{"n_layer": 16, "d_model": 64, "norm": "rmsnorm", "attn_scale": 0.177, "parallel_block": false, "init": "trunc", "init_std_down": 0.0481, "optimizer": "soap_variant", "batch_tokens": 32768, "seq_len": 512}
Each number is 128 + 32 x the weight over its row's rms, rounded and kept within 0 to 255. Layers, rows and columns count from 0. Numbers have three digits each. The size before them is the row's rms in percent of the matrix's.

# down: layer 6 MLP down (transposed), 192x64, rms 0.223, rows 34-153, columns 32-63
# gate: layer 6 MLP gate, 192x64, rms 0.25, rows 35-154, columns 32-63
# up: layer 6 MLP up, 192x64, rms 0.263, rows 35-154, columns 32-63
down34 125:128170089121121172207152148161147153148120176143175136128162140092148122086093117130082168170185
gate35 089:109126214152147151129079078116161097108114094167114082139135172098158154140148142154152153168129
up35 096:177150094132144091160138164158120141143116091124149132124055173095160140098177128114121085147127
down35 097:170099157127095164122098122104137135082130083123087155137137092169149152166092084127192138089161
gate36 090:153153193106152132165150115110131080107138104134118072097086112132121099110086104119170077186125
up36 076:153123170138121071116136088143140084099175143084137132110096102116138073117120135146082107177089
down36 082:107113108118125139174146102106092179151099175065195079152133084160099132127042158119091102154126
gate37 109:095154175146064151107113094140147165153173148122156116151150083112081139063159186142065127094148
up37 104:132096167156091151091149119127146138200101139053138123160121102118080178092175142129109165111115
down37 111:169122144140111145189156124148095105113108185136096200162130080164083120058105151133137129142090
gate38 086:169077133149160096138137141099147111140126110107132112146121173156104091154076126122059124136085
up38 090:141123123165111139120128093095146126141155154114172190100145099110114142066052098138094135122111
down38 086:081158108140106168152076165173140118147154128197121147168133142108136131142116099094181141150127
gate39 094:153174162146118133137104116090109143125099101117145107196148098132165116203086130160186081141180
up39 091:090081108196135113086092100118164130110078097076162130067153194164152153131186121152093096084137
down39 100:123148160103106134169181101133131118137084164063120122116127138104199156079135107173099117086117
gate40 092:114101093149129151153106096133143095142113093066067100093185092146123113100174134142133120078139
up40 095:158099090136133118135101072137053115168120132140117115186136092122159152111123106152158142206163
down40 095:108120092154139151116175112074157086102139163100130170156108171124126107202175139113127085172160
gate41 090:117076109121115120139153180122089160160139119122168127176105155166106152124144138055101105176081
up41 092:107080103077159121131155129154142145114126146158141066074124131164079122131087136118119157135165
down41 091:138109143093118121150073120083124087128145098188149162200170079057154147081118101156145099076115
gate42 094:120123168073064113146139164089136131179143142163138145195168115098146082178154178137172075104170
up42 093:178150176149128086115133137153105080101112148156116060118147108094112144088122181090136131140059
down42 102:143182142191167136074138161117126134105098117144117168153117098118121142118214131135163160134153
gate43 072:089086148126140101141124136146139156087131164169136085155141169169093137074103101069129106165121
up43 081:125140151115092119114103076118098138165099129057201146114124126162142121156149128176161099151174
down43 077:087122112133147132145122132124143138132177121181154153106080151100134072128141096058155161138097
gate44 102:089121149143147163107139089106162150219124140081096116135120112136116173130107113158093166133110
up44 109:098148110153114172177078110123100122156174155084080167148134117046118179118192146164140122142127
down44 105:128157134120123070095162137104149132104193120114136125094108200141138128159143141191155088139149
gate45 073:103106166106155151142158162196147116124097139148102086138195127150106133062095173118114151114115
up45 084:075097105091160112141111122133100131129099135176098118134184137186161046129128096154131110135220
down45 087:157164134093108091115127152162103125111136166165103107101059141131105192077130117199117102138119
gate46 084:164146220188093138179103164123172137191137144088150055082128154154114100120115129139127157125083
up46 095:124087142112104161106156097113183107067158079172113163151130110145183112174121117051092165130173
down46 094:117102111122122141090069100123141152109146076112079152081110117080171139145126119182111099117099
gate47 096:169109120146188092193103134113153109165109130108111045145157107114119124075073139111117115123121
up47 099:146121067145083064122142143133122112095130140188140125147112118123144109142104083114150167117109
down47 106:167100098137104087126134173128157129164085138126130129119098126156142103088088093053106101066130
gate48 101:120109182151146082050147128138175083132130106130141147083102110141126121151170124104181146132061
up48 105:166164141104137146147132124117115123135150114144092097136119181143113149115094107113062097109113
down48 113:106124162141121117171124082119134128123047120129104134168119133211091173127128128084097131145140
gate49 089:128137113097122096101093108139159162074109117149142166158139120086119165181153112098100094177144
up49 090:201117146132149103058066090156148139097125071119163096145093096083134123087125093143104137112160
down49 095:113133153102148187094159157174068114140128146082117104105133121196145135123153130154209126127129
gate50 110:122146079099122126178077157084096145090114071135169116171062139129157121151093108154163160104184
up50 096:104112139152153175205114089151119098137138117097123131195070112122123129117126125167068164204127
down50 105:097173125131168146106121138123085103120111150130164096135173080136126188141126094148151121094128
gate51 110:118084107131110142151158153167153095129128093115149114162102113116158122152151125142167109117080
up51 081:129107106138109092106154058107120177107168133137091105159167116179018116117152097087091136133105
down51 088:150073145154125105157125175210166132156145138158073154142104065129165136125135135072213120075152
gate52 118:138163124143180123101141117188159117148201122145152190118140138194141159115078076125136149100138
up52 111:160091202191080150132128128111096119159054131141138105143104091095193094141132128136119156144097
down52 101:162113135152108135110107142149133129105116121122074110057074050112135143075106099136127125099124
gate53 091:069112136111129147158118164074108159049151120115137126161135108109096089153153140111155132152098
up53 088:108133095098116103075130084107137113174138201114103189160130115143149065180133147117171131113122
down53 090:086162108083156102123104163081121133089147143142110156117109157157137109156113209146083067152137
gate54 109:083118116139128111094111142123126175107122171143140104089083119051114191135120138151153185125192
up54 098:145121112101161133116142119127113104122118162125095097212122093088131113176131162100140098093140
down54 104:112124124159146090127124138050160121126164154146132164160113152041148197170145090109171136126174
gate55 101:087158114184107107116084125108182123184145087116174125078131137076100104118126132123104150109087
up55 091:108104144205140170102115132164109114142159142118118217147143166096122096172141127184150132161122
down55 098:092109145114172110083136101131151103098169132127125186160130148110147130112117040115122126113146
gate56 098:083185164133158115136112156143131197059081134127068124131092144102097101117170155153167088149121
up56 096:090076153185110173165130090081207057095113095138109086092132139100163149122091107095182147122154
down56 088:136135138115151184113136112140146146143118137145217174142176082189138179095052132110123097134064
gate57 094:147130067156096164086123137107147117101114152159121164114119194102103138063126101046130076100143
up57 095:156158151111100114142148177153123141189136151142113145153120097145176112103116121138137143216156
down57 090:125157153135154076162095134151151146149119109168134145093124121088146105101097175132124127085119
gate58 104:152070176154062098066128138145161099112090093168155120115160096210098119136134142138127110109142
up58 093:123152079098090126179110166122092116082203149132092099106164125160158134136119114133137158155113
down58 102:160129167140127136081071137107122171157053060175189206158131131148105138144121138095177104125140
gate59 104:102123111059160132110144144133121106148135178145077118145129099173129116101118156161127139150177
up59 095:142177113094175158139120188140167125141051168147121140089154126163144159120075161166074125151154
down59 095:122170112125136057109149123127114178172097156080079163139113119103090148044143076112153137111174
gate60 107:100086079112118116105104112122069173074163107116150103156112122191093128107132055079127159143124
up60 119:094109078102146196129120180117112155167186107086096148119096091169078118098101152140103156161153
down60 118:093155191120115147124062139125149114072159199082095127158112179170142139099094098176084125147169
gate61 102:103146171118131090151086129115109153117126096073107142157169135142157090167145138176082082176092
up61 092:110177152159122099133123139159108140117068146114165181128076116105119151124166134211134111097076
down61 091:158104087134135141057088165198170149126133085140147130143137098062151124094158122134101073099094
gate62 101:113142166098142089121163131148117107121115091154107111101120127138106141086144178090153166129099
up62 100:139119130092123120150107173082159130124102094104113097135115132133113153072088145132131138141120
down62 100:075154145058115080122145154128131133117063089152159140162113179168090183175130135167113128123110
gate63 107:122085162102082150056138134071165085145162108121106147143127103106094103155142155118122136095165
up63 120:153162112103143095196125119159114191111138107143076132149105117118135197130120169180172163113099
down63 128:192103097145163092133128135143132209117065145114123083173179147087124074150124144119176112090150
gate64 111:178116178136080092131107051112120152135111115117144111090145103114164129103160098089175140116149
up64 113:093098151118165104127109132122138101091148133177140073098121159092106110101097176101108153127104
down64 115:126145128091163135191129093110135139142123189166182143147183124101123112131124096026134179163159
gate65 102:078095076153103105076086090119163180122088153165163134178120137173079087070159051120141121134122
up65 104:137076172117126105138107156116120205136177116141111116104153198198113137142070179154105165135139
down65 106:146105125116096123114202127094071171086149144174169144109127159115109121101122147120069106144133
gate66 101:154126155144138147117096125108073192146114150151097131093123083118137198173131131111104145148184
up66 105:168106208154075166097123122143101124107108120081153100150096097190112166142118172117180191124119
down66 109:119130151121087097113181122155175116130097173162155116142092222112099107053137072155112133174107
gate67 104:127143206077104136118164102161132183108131151165154148135144151117115152112163159158146116109118
up67 101:130163098083160133131098117109156131135110105126139117098071131109079153102147113087159122131097
down67 099:106119115122103043108123084066122126104098131144086081112108121162125122160138101186068116215118
gate68 119:160079116202111111155187155119090117162109183114104154111117136135133141075076097146146162109164
up68 120:122159066093146138130156132161175184095106133176169128134122140129106145120153075130075117084133
down68 122:059157162098092107099080120206045197123092085123149127148137136128138135099168137159121130103080
gate69 095:180140174128171190173165176161154127116088103111109131114085115089151166103153119138116091118118
up69 112:128146148187172076144114120106123112161127141162147109115124117175124133134124121121057177135160
down69 111:116162106170119151199180126121133150116160159146142080082070145073081084142151088105045156150165
gate70 121:209112165162120115106115086093091065194147114101129123108109135111097153078098150107093155133115
up70 112:185131119190143151087107149156151121107166126066163106148096141124139108091122147142119157150042
down70 106:190088104138118096111168072151118103135134154136180159097138196129136039134145152127124097142149
gate71 108:136149114082146102143117118101122123154160159096155161127112130106121086152101065152052079121099
up71 095:111117158131131121156183185136133118115098156096138141121086165183129089167119122178145136092080
down71 101:116151155153171168158110181112096156181107124166150148199143149147100168120107178049121125107128
gate72 104:066151143193132081143151110160078162119131091143160159180134122098130094170167159174127149105125
up72 092:112155126148155175201145153157148141156149112105175166139139119071120149133078159115104117146160
down72 092:118159123148134110159130078093127149148196177102138070155170093135157136182079107151127137080156
gate73 116:119080153142142090099090084119154106200142112095109155132164172147111057128063114145100155109069
up73 098:192084121148062136054132136147080150123097112087138181146152135135105182096126142162086157134100
down73 092:158122149152118126094119123110160106124090174067081135082129127162157077184091169173120173081070
gate74 112:070136093149107097145082106098124197153110061100109150094087135090123154118106090150101125163114
up74 106:201070125103140117126182079142141062108119141116126148060107115171200138110154152162109114123147
down74 106:132127215116128149157087158158159089160131146186072102150106097127113129161172133011145161143153
gate75 109:126094122114068121045180093164131138171146164132152162084124118147096155071119120127130123099121
up75 108:122115130118125154100080130080129102169127123095087150091076165088122150082146121171128052152102
down75 106:197146132173128130156113134125141149121148094138120150148157153092153171196146138166090151104116
gate76 101:110105110173097124112077189119119097129148098117128166161131161107158139146128180066100142138091
up76 102:080174209136127161118115102146044170123120146162165087102125153128062149148110116165104155084123
down76 105:116114222125113121197076115155129084180138174111106098146126125139134149126144097218128159122125
gate77 116:137133138114140126133126090178147118167089127134146106154085111114111179098085132151123104092159
up77 114:159107183119233118120160137108109114180134147137143097129172140120169139131092186095132105113118
down77 112:140137126087059103059148124140128175112192150089157108062108122084171074092132133178139110139101
gate78 099:155135162059118150100129095123099136154132084126118044134098079157081159121080100166138118112123
up78 099:089148108111151173148128150104077160107097146076149058088134141126162101125103139162177116143119
down78 094:175092088134119099084135099154169107061167092153100175087105167127091108111164065181107078134166
gate79 097:104180168127081120064150156163057155118098097141132152149170158192132096153124075115152195143118
up79 103:147183142107145136150117135102091106114103107075123205163193165103143046146119160158104144121084
down79 104:199136094148128102115129123154124093129089139142105124155135167127153111168131162094114059043108
gate80 103:187123165094093116134120139121126140118145111168141118106107146234078132118130095149096172200115
up80 115:100143082152152106181115160141176141082172180139099128158171124042152163129170084133197117088181
down80 097:124122121084137125185148173158117169160079125151156134149127105068117142192123173044103122155088
gate81 084:147131133107122101111134115155168121070116132178143061073111065135109105143151103098093117129142
up81 076:123083131112117133150154096157145173067156193138191092081078085159059135115155138141059095147119
down81 088:174124127106165115111154086115048139105145180095123083068152205163110157118131131160130110132152
gate82 088:162144102142142159148125199102064076162144128128155161138110105108119141108126159131070116138082
up82 093:151067083133100143149134189087089110160189126104085141156083132141097141121110112100063158105053
down82 080:098128154134102126119122135139153147099073112160127133136146115148206117135156115125189171090195
gate83 108:087120111097142137102105100128081154172090111108165094161107095093082134149160089163095088115129
up83 113:097110142162136099137106122101135081152103078085103142060104190129151093103097097081155092122137
down83 120:119124163153139078059123087078120116151114133179145150138176135169143159177071122037131113146142
gate84 100:168130134071109171138142127138138143117138101150103131136094096131149129115088149140114183160166
up84 121:138164182189172166103153168126100154171127101105077144146106114113126140147193179125103114158072
down84 117:180101151110109121097161118089124107171145119099079140161073095112133165157102155169080147127154
gate85 106:175148150133122167117153132097181137098088083152086055137169118148142159145095141074068174085176
up85 109:156129128107110114078118092136129105125123225152093093165119151120188118101116035128198111135092
down85 110:145121149115148070151104154156084155126150100176127153058103118181092132075121105085200149128140
gate86 101:098101124069179099181063101163126197178122118156082093114141191121091119121154107126125143121086
up86 093:169147109121153141166107142102121053099080165103144149101081106114145117129199104098112061172145
down86 087:175136167142132120154125074113124171117125192078143110165118158173136091135117133066069117158097
gate87 108:119098093164125087132150146163164162156125204136125164154131145144182141121084106242134127121170
up87 090:167128073112115140130156114092164127181149120138095130176069081136123162106145093099112103191110
down87 098:134149133142154078128088091161124192168084114157136121100140129106099142127121151077147132115139
gate88 113:109129223110068155128143130140129124160082059115110159158073099060115179173137141182159075148135
up88 114:178108155200132154138137124087097132162137103123143177158101114149127139111130133100153060172082
down88 111:060104170122049109175164129136132147144123059091116130123192099155101117149095087134203062104110
gate89 102:125043146147119085085166126137101070154143129089155123174148121158088121070113110085106112122056
up89 095:146112129117107127136130108122103107125196095153101153187098109154075135094099120129074122141055
down89 081:103186152164153114125103145156176176172105162125084134119139123106114129182112164153193124124195
gate90 094:107081122164129111129117104117122095164109098112122109167140108061049123123088080102155183164085
up90 086:163132177142108139189141107084163097098085124160091095161087134141125159154118105142105170151168
down90 082:101144113112055141138161090134138111205176156144131125143126138079156063080125105140118151102070
gate91 090:080062124197122137134115129109157092119184117154068085157086162155128127118093072104075161138110
up91 079:131165162080163157131121101135146118151169129153088103195092156150085169155161071133069094152114
down91 079:131152178107118139126155136184105146123201106109163138104147085144068131128103164222101109162184
gate92 096:159047084172103155094158113181149142111162123190140162121143101092141107107047125071159075094147
up92 113:114096063137155130176130175070149113062091065095140169140114096132190089088087173123099081093183
down92 105:167171092154141157197095125156177093093131148094128096129090133127084098175124203201102142126104
gate93 104:088068128110110190150114186114105146105134120130074122145099116077147170170119163151092140164113
up93 109:101149124170094050104096122154101117134092131134114130161137156121128132143118063155103114147138
down93 105:149120184141086085137149140176122107130084110104101105032116201127139060133158150112186147134133
gate94 116:124119123143111069137064058095094125117118078079128141157135100094110160078137116093110074101142
up94 116:125097132171094175177109103048051110142202116083092113117086119059096119089139137151150097146115
down94 118:121149171107154147185114099099123151141162174116138060152135186079099136109111126153091109185142
gate95 076:105081089117146098144164123102132074084163119109124078116128155114096171103123063095123157182137
up95 091:089095093165164141127150102126145121118154127158125202054139106120129159116137123099150167151180
down95 087:159174176101094109157076143149130159159101161122112128201136064088163120108123110053137108066085
gate96 101:054103154113093112176112113150143129191100124087141184101096153114074134049109126150148165082117
up96 092:137134099167139106127177100186122114224099121129128122046130139089139124126047086127155150128164
down96 101:124120103148150153096240140144147111115161112104141165131132140121132099141135152223100183148108
gate97 119:106084136140062151094117151160125142148092137067110137169173169131134086162152156129120152159086
up97 125:157181191082137135153102153137108113146164203086157179128104093110113136079105172155167108105178
down97 113:078104105120096125160111186117097118114100118089127147120154129104156143090151138121147103087127
gate98 076:140135156140162115105141193164124114091116100118101114172166106147104111145157046086108131183082
up98 115:109148118101119171113078084113138118084114052104101082112113131115108148105137125081160167132117
down98 092:158111109119122114115164162095142138176176201103148141096115142139178096170138117158109126126148
gate99 110:135141099144151157140138165159141156087156160152104118150116142171189140156122150166082157019129
up99 105:105060124098112035111156177116144099170149137187088135142109144161161126155107101159113139154174
down99 110:157143116112145206169140165149153148128158154119132128137104074138117123129157162114112132128121
gate100 095:123147115096088148114112098126106192103131118142158123077120046119145092135161132156167085184152
up100 103:089115128134066144163136177100071104153107096116073142143148122059103153154170149128113140131125
down100 108:111120110155081105126101164162161132123156165084146066062116142160147082120107140220181049107144
gate101 091:107110112059169068163072131123069108110149198121063093152164137123156095163140093110091101119154
up101 099:136100115154139122127053125135149104078085082148142146150175092169133168148114122131168096080146
down101 098:081120244093128129096122148076109123150120150137129151088157115166135157136140122133133194140159
gate102 116:140134136092160181080111161099133144202178159125182139112108077089121150136133128201135113106160
up102 104:141112150099134149097138115146111097125116076153179225124129157134210118146098105194100146104130
down102 103:145133181162151094100113132153187116100125148080074130175170137121125144091139115148124092170076
gate103 106:105142098103167165137115162126104131103182157145102108102108105139163108151083172096170191114166
up103 112:154099138192130105067154149099109155162150129142135133167116122132147092165077152138090132176125
down103 108:121137069157111127194163185146127166162129136112113071128169050103185119097099130080090123127128
gate104 081:133063110162177163090146125198130172192095126116130117105138163175080138169106119086112144104135
up104 088:147191153101123119202097134119096120050111124145097128176142073128120115143151160156128106196114
down104 081:120121140190182118107127041155157150200184177100196116068102127143107159170099093100090154112111
gate105 108:139098112113165123148115110153121109183141103139100088149099174150067154134081183084135150092056
up105 090:145127161075128135149162138128151090066154133138081172093163116106143065179150110120104161155119
down105 105:138075137129135118087115168105147107066125106073114136039046118111196105097144140140127132082112
gate106 098:105129177105110164148128153125160131106073133120123129126115183113168109210124123148135108100131
up106 116:097153109072152156119135133109133210130151184097129112140103120187107166116108139131125159058128
down106 107:201063103200148102128106119194169135173104088134135151162109151095124078145151129108125105099169
gate107 107:167143172113086170107141133099171085173144100113132137152107152107144138076148080131040094099139
up107 114:166194122145151111116118085128156141130153137151134136083176121116126142057137042079111159082176
down107 110:088125116114135103133192146131091155090169111137136109097113139098134086108143134185177155131186
gate108 104:094143115155118110106124160131175107154097133101115110129033102086161091134128112131067172137127
up108 106:131026103113092094077108126135027196157093115127078193154138160101135148125115114151101103154127
down108 100:158171120158127103142133115133097123114108173073100140125121167137119102194095106151151157124160
gate109 101:139107162157140101085123102084146184116128147088138134136084102069085175120138136158141144086053
up109 097:214127198139132094102149074122091136161112150105095177104137155093131112126071159092098127163091
down109 097:059124119103127094120112178194120143154156081132137102132134144125129140114166170190121109167157
gate110 109:162134127159124167144143146122178106177085069114130124092127068083134127168099151130147159173101
up110 099:075149154141139097133087093083101149112088160127133114153109205145169160105098141135167107125199
down110 089:128150139143142156174143205143064112117154106118174167049103135081117108081134123116114154130099
gate111 081:135107142059124192189106097133162159139112151114073151134163079055118138076088156096153162122075
up111 081:112137117109142171195154151133154140104147193130104141101179132178119207175106113117166118159149
down111 094:147094167154163147164206102099075154156132097123149101153158151160166110157096211152104083095163
gate112 098:151171147131133181172127114108086134145069203141114147122163070093080162097161127130098126117078
up112 083:152141128108103176134150157074136140146101187116130126109155064096090138075113186098151127140102
down112 099:147101123133118145165153123120165089108169163111137122190083172173102129109120165142116166161211
gate113 093:195117151173185100141150145121135157130160161160166160143179139088109176087110150120173113152109
up113 112:170119165117073118146179103136140111117135075118120130092146143114062118099064142121117174061107
down113 118:185119191158176190112116062152135126161121086154119105201144077122107170061147100110075125100130
gate114 127:096075231143072152180112131050188099141111160091113130159129121146093134150102120121117139124118
up114 122:128169143154140126154115160098146098157095096120069137122138090020139127171155127116131087129096
down114 104:128152158054106143121077143156069130132137121141162084056128168174071076075168146119119125115120
gate115 112:130114092147116122110092091179145120131166064181170078102121138179119092117117081094059140095134
up115 099:148105093138043091111125096111123151120134139100100125150099102131171109122096101171115123153161
down115 115:109117180103108108147152140148068093098133107110149136071138150156129101088152173144165127205124
gate116 085:161107105138104095152182163108131123211134106118182159112124070087151096098098157128103049168139
up116 099:150100145139150127178175087128080081156189156129147111141143143153132152096120111082170126076097
down116 101:168142106124120160097111189111040116120129117109149156164092093171121153121165119112150113094165
gate117 088:102124119088092124189118098138148142115156150130130120135095128134167119130146085130047138084117
up117 092:133107158139142183114105138117154205110140131155155142123151099144136105120185157147177126120175
down117 094:031109115103165158155153115141130122169164120126094121175117086113111164121079045126098119171132
gate118 090:078108141162118186148078144174146105135126186091143163103153168135125183116137134093200093096141
up118 081:169144133122111066128193114058060183155137095128138105172161056109092095156170102101087133154127
down118 086:091046111162153106145104162186128100118110131133142144061138128085084092118157088106197117116135
gate119 111:172148114064156117152131223142109134127124131149151134157118072139125147149085102114123169118131
up119 096:106102193128069167122110120171090102149104091076105133103116157146125143086109108115102149086173
down119 101:164134190112147178163105167166138126122155137147120103155111139178139084136099133116070143164152
gate120 089:106154150170113173134072129114114139128116136086110089108146119028094158187157137147162092172145
up120 101:149113140161105167151068119141091137140090079097097169073137141066106161129142130144144121153112
down120 083:106139109114131087093176138149145155083188157204147159154142112247108093106073157119114129098135
gate121 075:181141133128118093207115135132134066163132116119134149139159128099160129108193158170151071135102
up121 081:109140138109116103151182157166187112163144106242145132151182134124140100181139069150138127136146
down121 082:217127097143146131192126096054077114125128150089113118112099129162128109085120135185109134139143
gate122 098:102113115144103107098075085149089129173110177091135169097056095169137138174188152153120175179122
up122 104:106077108161125129159073091189065136148149152123119157174133073141137134120158109126180048142163
down122 102:158098105214112151142180089104152122124117130130138114117133122140130143172127128150144127175120
gate123 099:132122143105140149135169176206093172141173157172099119204099124169120151126121115118128157152130
up123 098:116123149170131110132178093092133131115124149104163127116102154153079112046125205149118143112151
down123 088:127143160138148093164139175155130146156150147189115096218146142103135172174126132100121181163111
gate124 081:114108070120102154162141134123160162108092072154090187125141155123108154083162074066154110117133
up124 073:141063183137110170123052151122139109123104112133099192165148112076127106135131169144100126070135
down124 085:185127125132186115113178079133106169112148119066155080107144144146171171157127157196105098165141
gate125 103:110100088062148146124116107111137151145126088144068103125129168185132153212151096172059136150138
up125 096:090081161173083162119137126159155148168104080167090173121164152134124112125165151135134139174155
down125 098:158118143139161060200170088166074111149099196160145122123089122098122132107138134076107162132135
gate126 097:126102118103193147180119123118163149109121114146132078131082083157078124107163134087096114090125
up126 091:148167130095140131101160164136153122116122113134123149088141144117119132111117100166152080134122
down126 090:074115171139121146159155131152105125160095160159129079133101090125138086126178100081093202154105
gate127 101:198164164131121139105156095147159107171145146119109122080163112037103093129183106130161151143100
up127 101:115176124161116154110110088102126115168119127125091126114133128072085153134170100149210113180145
down127 103:145145086170128070126174128117124119194188100119114120125135184091102130110111164124141138176139
gate128 089:075122116149112112216091137072180132147152135089148088117075146106158173087151094179139086101124
up128 094:138097112170149159147127098095124122070119139129146139094194129165133176153115133136178185110142
down128 092:104158121116097153133217149127171110171069130137182125138101114085121157174111096115101076151091
gate129 105:082122126176132089199132137137138132123124144166104159121164138105150165094153062101132094128151
up129 109:095120135168078140126092161154095178145157164157147219121151142107140136087172105109177126160147
down129 102:113154121127147115103161105189103121122199190093104065106132145117137125140136159149098205172113
gate130 102:155133114161140175158097151101138098130154136218116113117133135141132131112099120091163146129119
up130 085:087060121135119093124164103095125121121129168104148142172127183151133143159161070142108149120118
down130 091:140099144142095105163127093094130051188143129156103096124123086113179125170181072127142188101145
gate131 098:124152149139126139031092160127152108124164102199108128118129154124164146108120082121185107121135
up131 110:117170098065171198209207177097127137119103107115142095072097066121147157148137154138146130142132
down131 105:144094117188127051088125040097168135105113144151080113122130113169137082138151125155150109134146
gate132 096:106193113161082144113161178092119149092064167145121131130144042081140107159135148100110124137128
up132 110:137109137206126061140097179102073078087111095165077101163138121106135103160137112120081162125089
down132 105:177136064131174127115212101152118124086114110114079094141132143120100141090075182134099118160130
gate133 101:139092165088182187153116166150089139135139090165158114149106113111088158137189141142150170102107
up133 093:097095128126125107138175133184082140072156163112175136175144171174102087146123073134119152133124
down133 093:095082146137180139134138124150146127148115129133123144168098096097126134160124160075186166090095
gate134 101:149134158083143106128122067120135087141123091137114166103083155089128112099077132064080203138147
up134 112:146111079109134138105137167159097089160103105152143104147136107132119146086143112133092121156079
down134 116:160104183129211104160117105168108182135063120103101106139166105134112130145148100108097139139080
gate135 089:096092128076119144102075123150089129110136121129171107179136115089143125123192109119116074172142
up135 093:087141171146122139129043143136090119094117099176114065160150121155198144166176089124138091179174
down135 083:176129121101179168064121177123153123109142145102138142095132117089142223144096145083118115140101
gate136 100:062101151148137073164083065142163134162118095099089130138126141133174180129150116106086179126169
up136 116:071116129134096136183150135128140133154107163108081142138081111127153114135148123149066164121110
down136 109:128122075114146122186121167166159106112148179168132140147133158111146100061124187117067079186140
gate137 102:136190118142124116194129127098111139137127141083102182137124098115167168121216107148153085194140
up137 087:145122120131148162184145093115127132166138114132114133088160145130142110147117107097131156106155
down137 092:125154133118145150149125095135120140200063191120153178152130068138096184166127136058097120140130
gate138 124:091097137119115195181081180120095159081106114117098091138144090111157097102072133166122136181116
up138 121:142131182134120164081141136112146088126136079065130042065159113130083112099153094132133159131102
down138 128:152187121181174112091131098127129109144136141132115154176126115134102177077055117177107134118139
gate139 109:087127215141114150056118121128194098170103145096148108153149126147125125124122071155169166166113
up139 108:124139139103161099093138203105167100170156157117169136090078112157151141106125138094107164124126
down139 096:073100195080114113063133123078130108153145079114108122121148118135168168141128125149152165171097
gate140 111:100120154109139096128149135066111135157136187097108131071085106062096071126120112101161096136070
up140 095:100173124143080173147151111155125150106148160145166103148086114147111109095123070215149102144110
down140 105:098089118116161052118096137168090124187081102143160088093103094093056172105155144136124127084150
gate141 084:162150126174154106104159089130166151128102129181153087068095150159087076105118083079056155118132
up141 097:156084146165120154104144156110085103120207154091159145118203054131158154143104116128163088110136
down141 099:180147139111130134136149087095113142096082174172140161122110106040086155122085150067105150126119
gate142 097:095173157164153114074130146181149109101100134144126132160111081116171097199119095148147157111127
up142 091:122147110146101175100152119137147128161061160120176140147127113087096124169174126096108070084143
down142 100:169188107130155123097138119146113138115141123122171061158107112093134146083081148141115087147142
gate143 106:115159163167135156094064124086058193110082075077137133144107106119166146102171119165127100140130
up143 107:128117156165135103080108116187097129122049139154127081143108140147120181123161096138116098166100
down143 098:148126106119134109107115148073193082177156105134118126143150076104152141219091118131181158152119
gate144 081:106109118189163122135175165088091156133124123060153132117145060139150070137092078165150140109134
up144 084:138132088143139130124084109163113165125130147156096160137160144121151116144130010103094095121107
down144 083:102154114155069072153078103114165140098094102113126125094085126095139140157125118115114121079085
gate145 116:097164107101075097156114115153119136084097131156096144121119097155125146149118177061068148117117
up145 100:092115108117109100105118129165082093098157114134190156166085113118203113169119180119194179106132
down145 097:098131113186134103083177112102144170122079155130115090132152095154123136171117168166149106092162
gate146 098:065097169107129118062098127114146151145085098116123109135163207158119113097132089103128132118136
up146 106:119122152102151107119101089094137193077132100127095115176126121100075176131150139178151124139131
down146 103:123097098096138119101103147073156101137136097077140128138174135163114084118157089200103151103094
gate147 104:099127118134148140107224156108161128162162117158122161113101170105114130150104163122081165055132
up147 089:060089097133129136140156144114157135171149160125096091055165184196088086139092136105159138150169
down147 098:096134124110077151158135125127142112151063099147147138167149094100128176158156093138154152188095
gate148 097:130140157152138093101138154083166163145151158096126172143078152119171092100097131133166183162145
up148 104:106068145162143096115094114093132084175129126078094103154144133118157124122146118155099133049091
down148 108:139115068164064140149110111148086112141126184138148119166183087105127098094130128113132109144095
gate149 083:060149194156127166125151140125179156147148126158068144115100196107090169112164115184178155173189
up149 086:162167176143110076118072172085147071150084115084123146117140100059165118167158169178144174145153
down149 084:097073061122159135104127136131153153096168067141162098089101162212110182154115162135143100111104
gate150 106:138112122114160129120094126150061149105110108093127160169113099085119206173096136133166091182099
up150 096:140131111110170112144171164159141137133166112078077098100166110126075037118097116053100174136115
down150 093:108156129089131180225125105143068117115112134114119170170143079140140114144143129072117152123153
gate151 095:083119099182103095133167119069103058146083111150144092121131138162153092182085139108043125195160
up151 098:118135153157134124141108098119077077127143140100172144188154191195135141114142150128073116170112
down151 095:098121085127122112096180075116119104096186129086078177102163140106125177083094121221162098149115
gate152 128:179176116112170116074137176151171131121135139186111130136157103131175140101094142105180134113165
up152 121:097101128167080099174094093079137169107138132082149144072101155111116139125110135115154139139112
down152 116:141068147176215088099103092108160120119112061095092159172154136177153137166153065104172127117106
gate153 087:165140111154159081169112140130125134121136178134106042128166140129164099165119092134113187074117
up153 075:151147094105124091158084160147161083164107142163075073127114148081196107140152168085105103069108
down153 077:105128131078115079142130121143128114105200067116137083068165149105117121095128111221133110153158
gate154 102:107077107108112134144109140136107151121062137186174080133149167158120117152099099139102142118135
up154 096:127148135135101135076150159106156103110117137112092113068122122102092105157184132125183144180168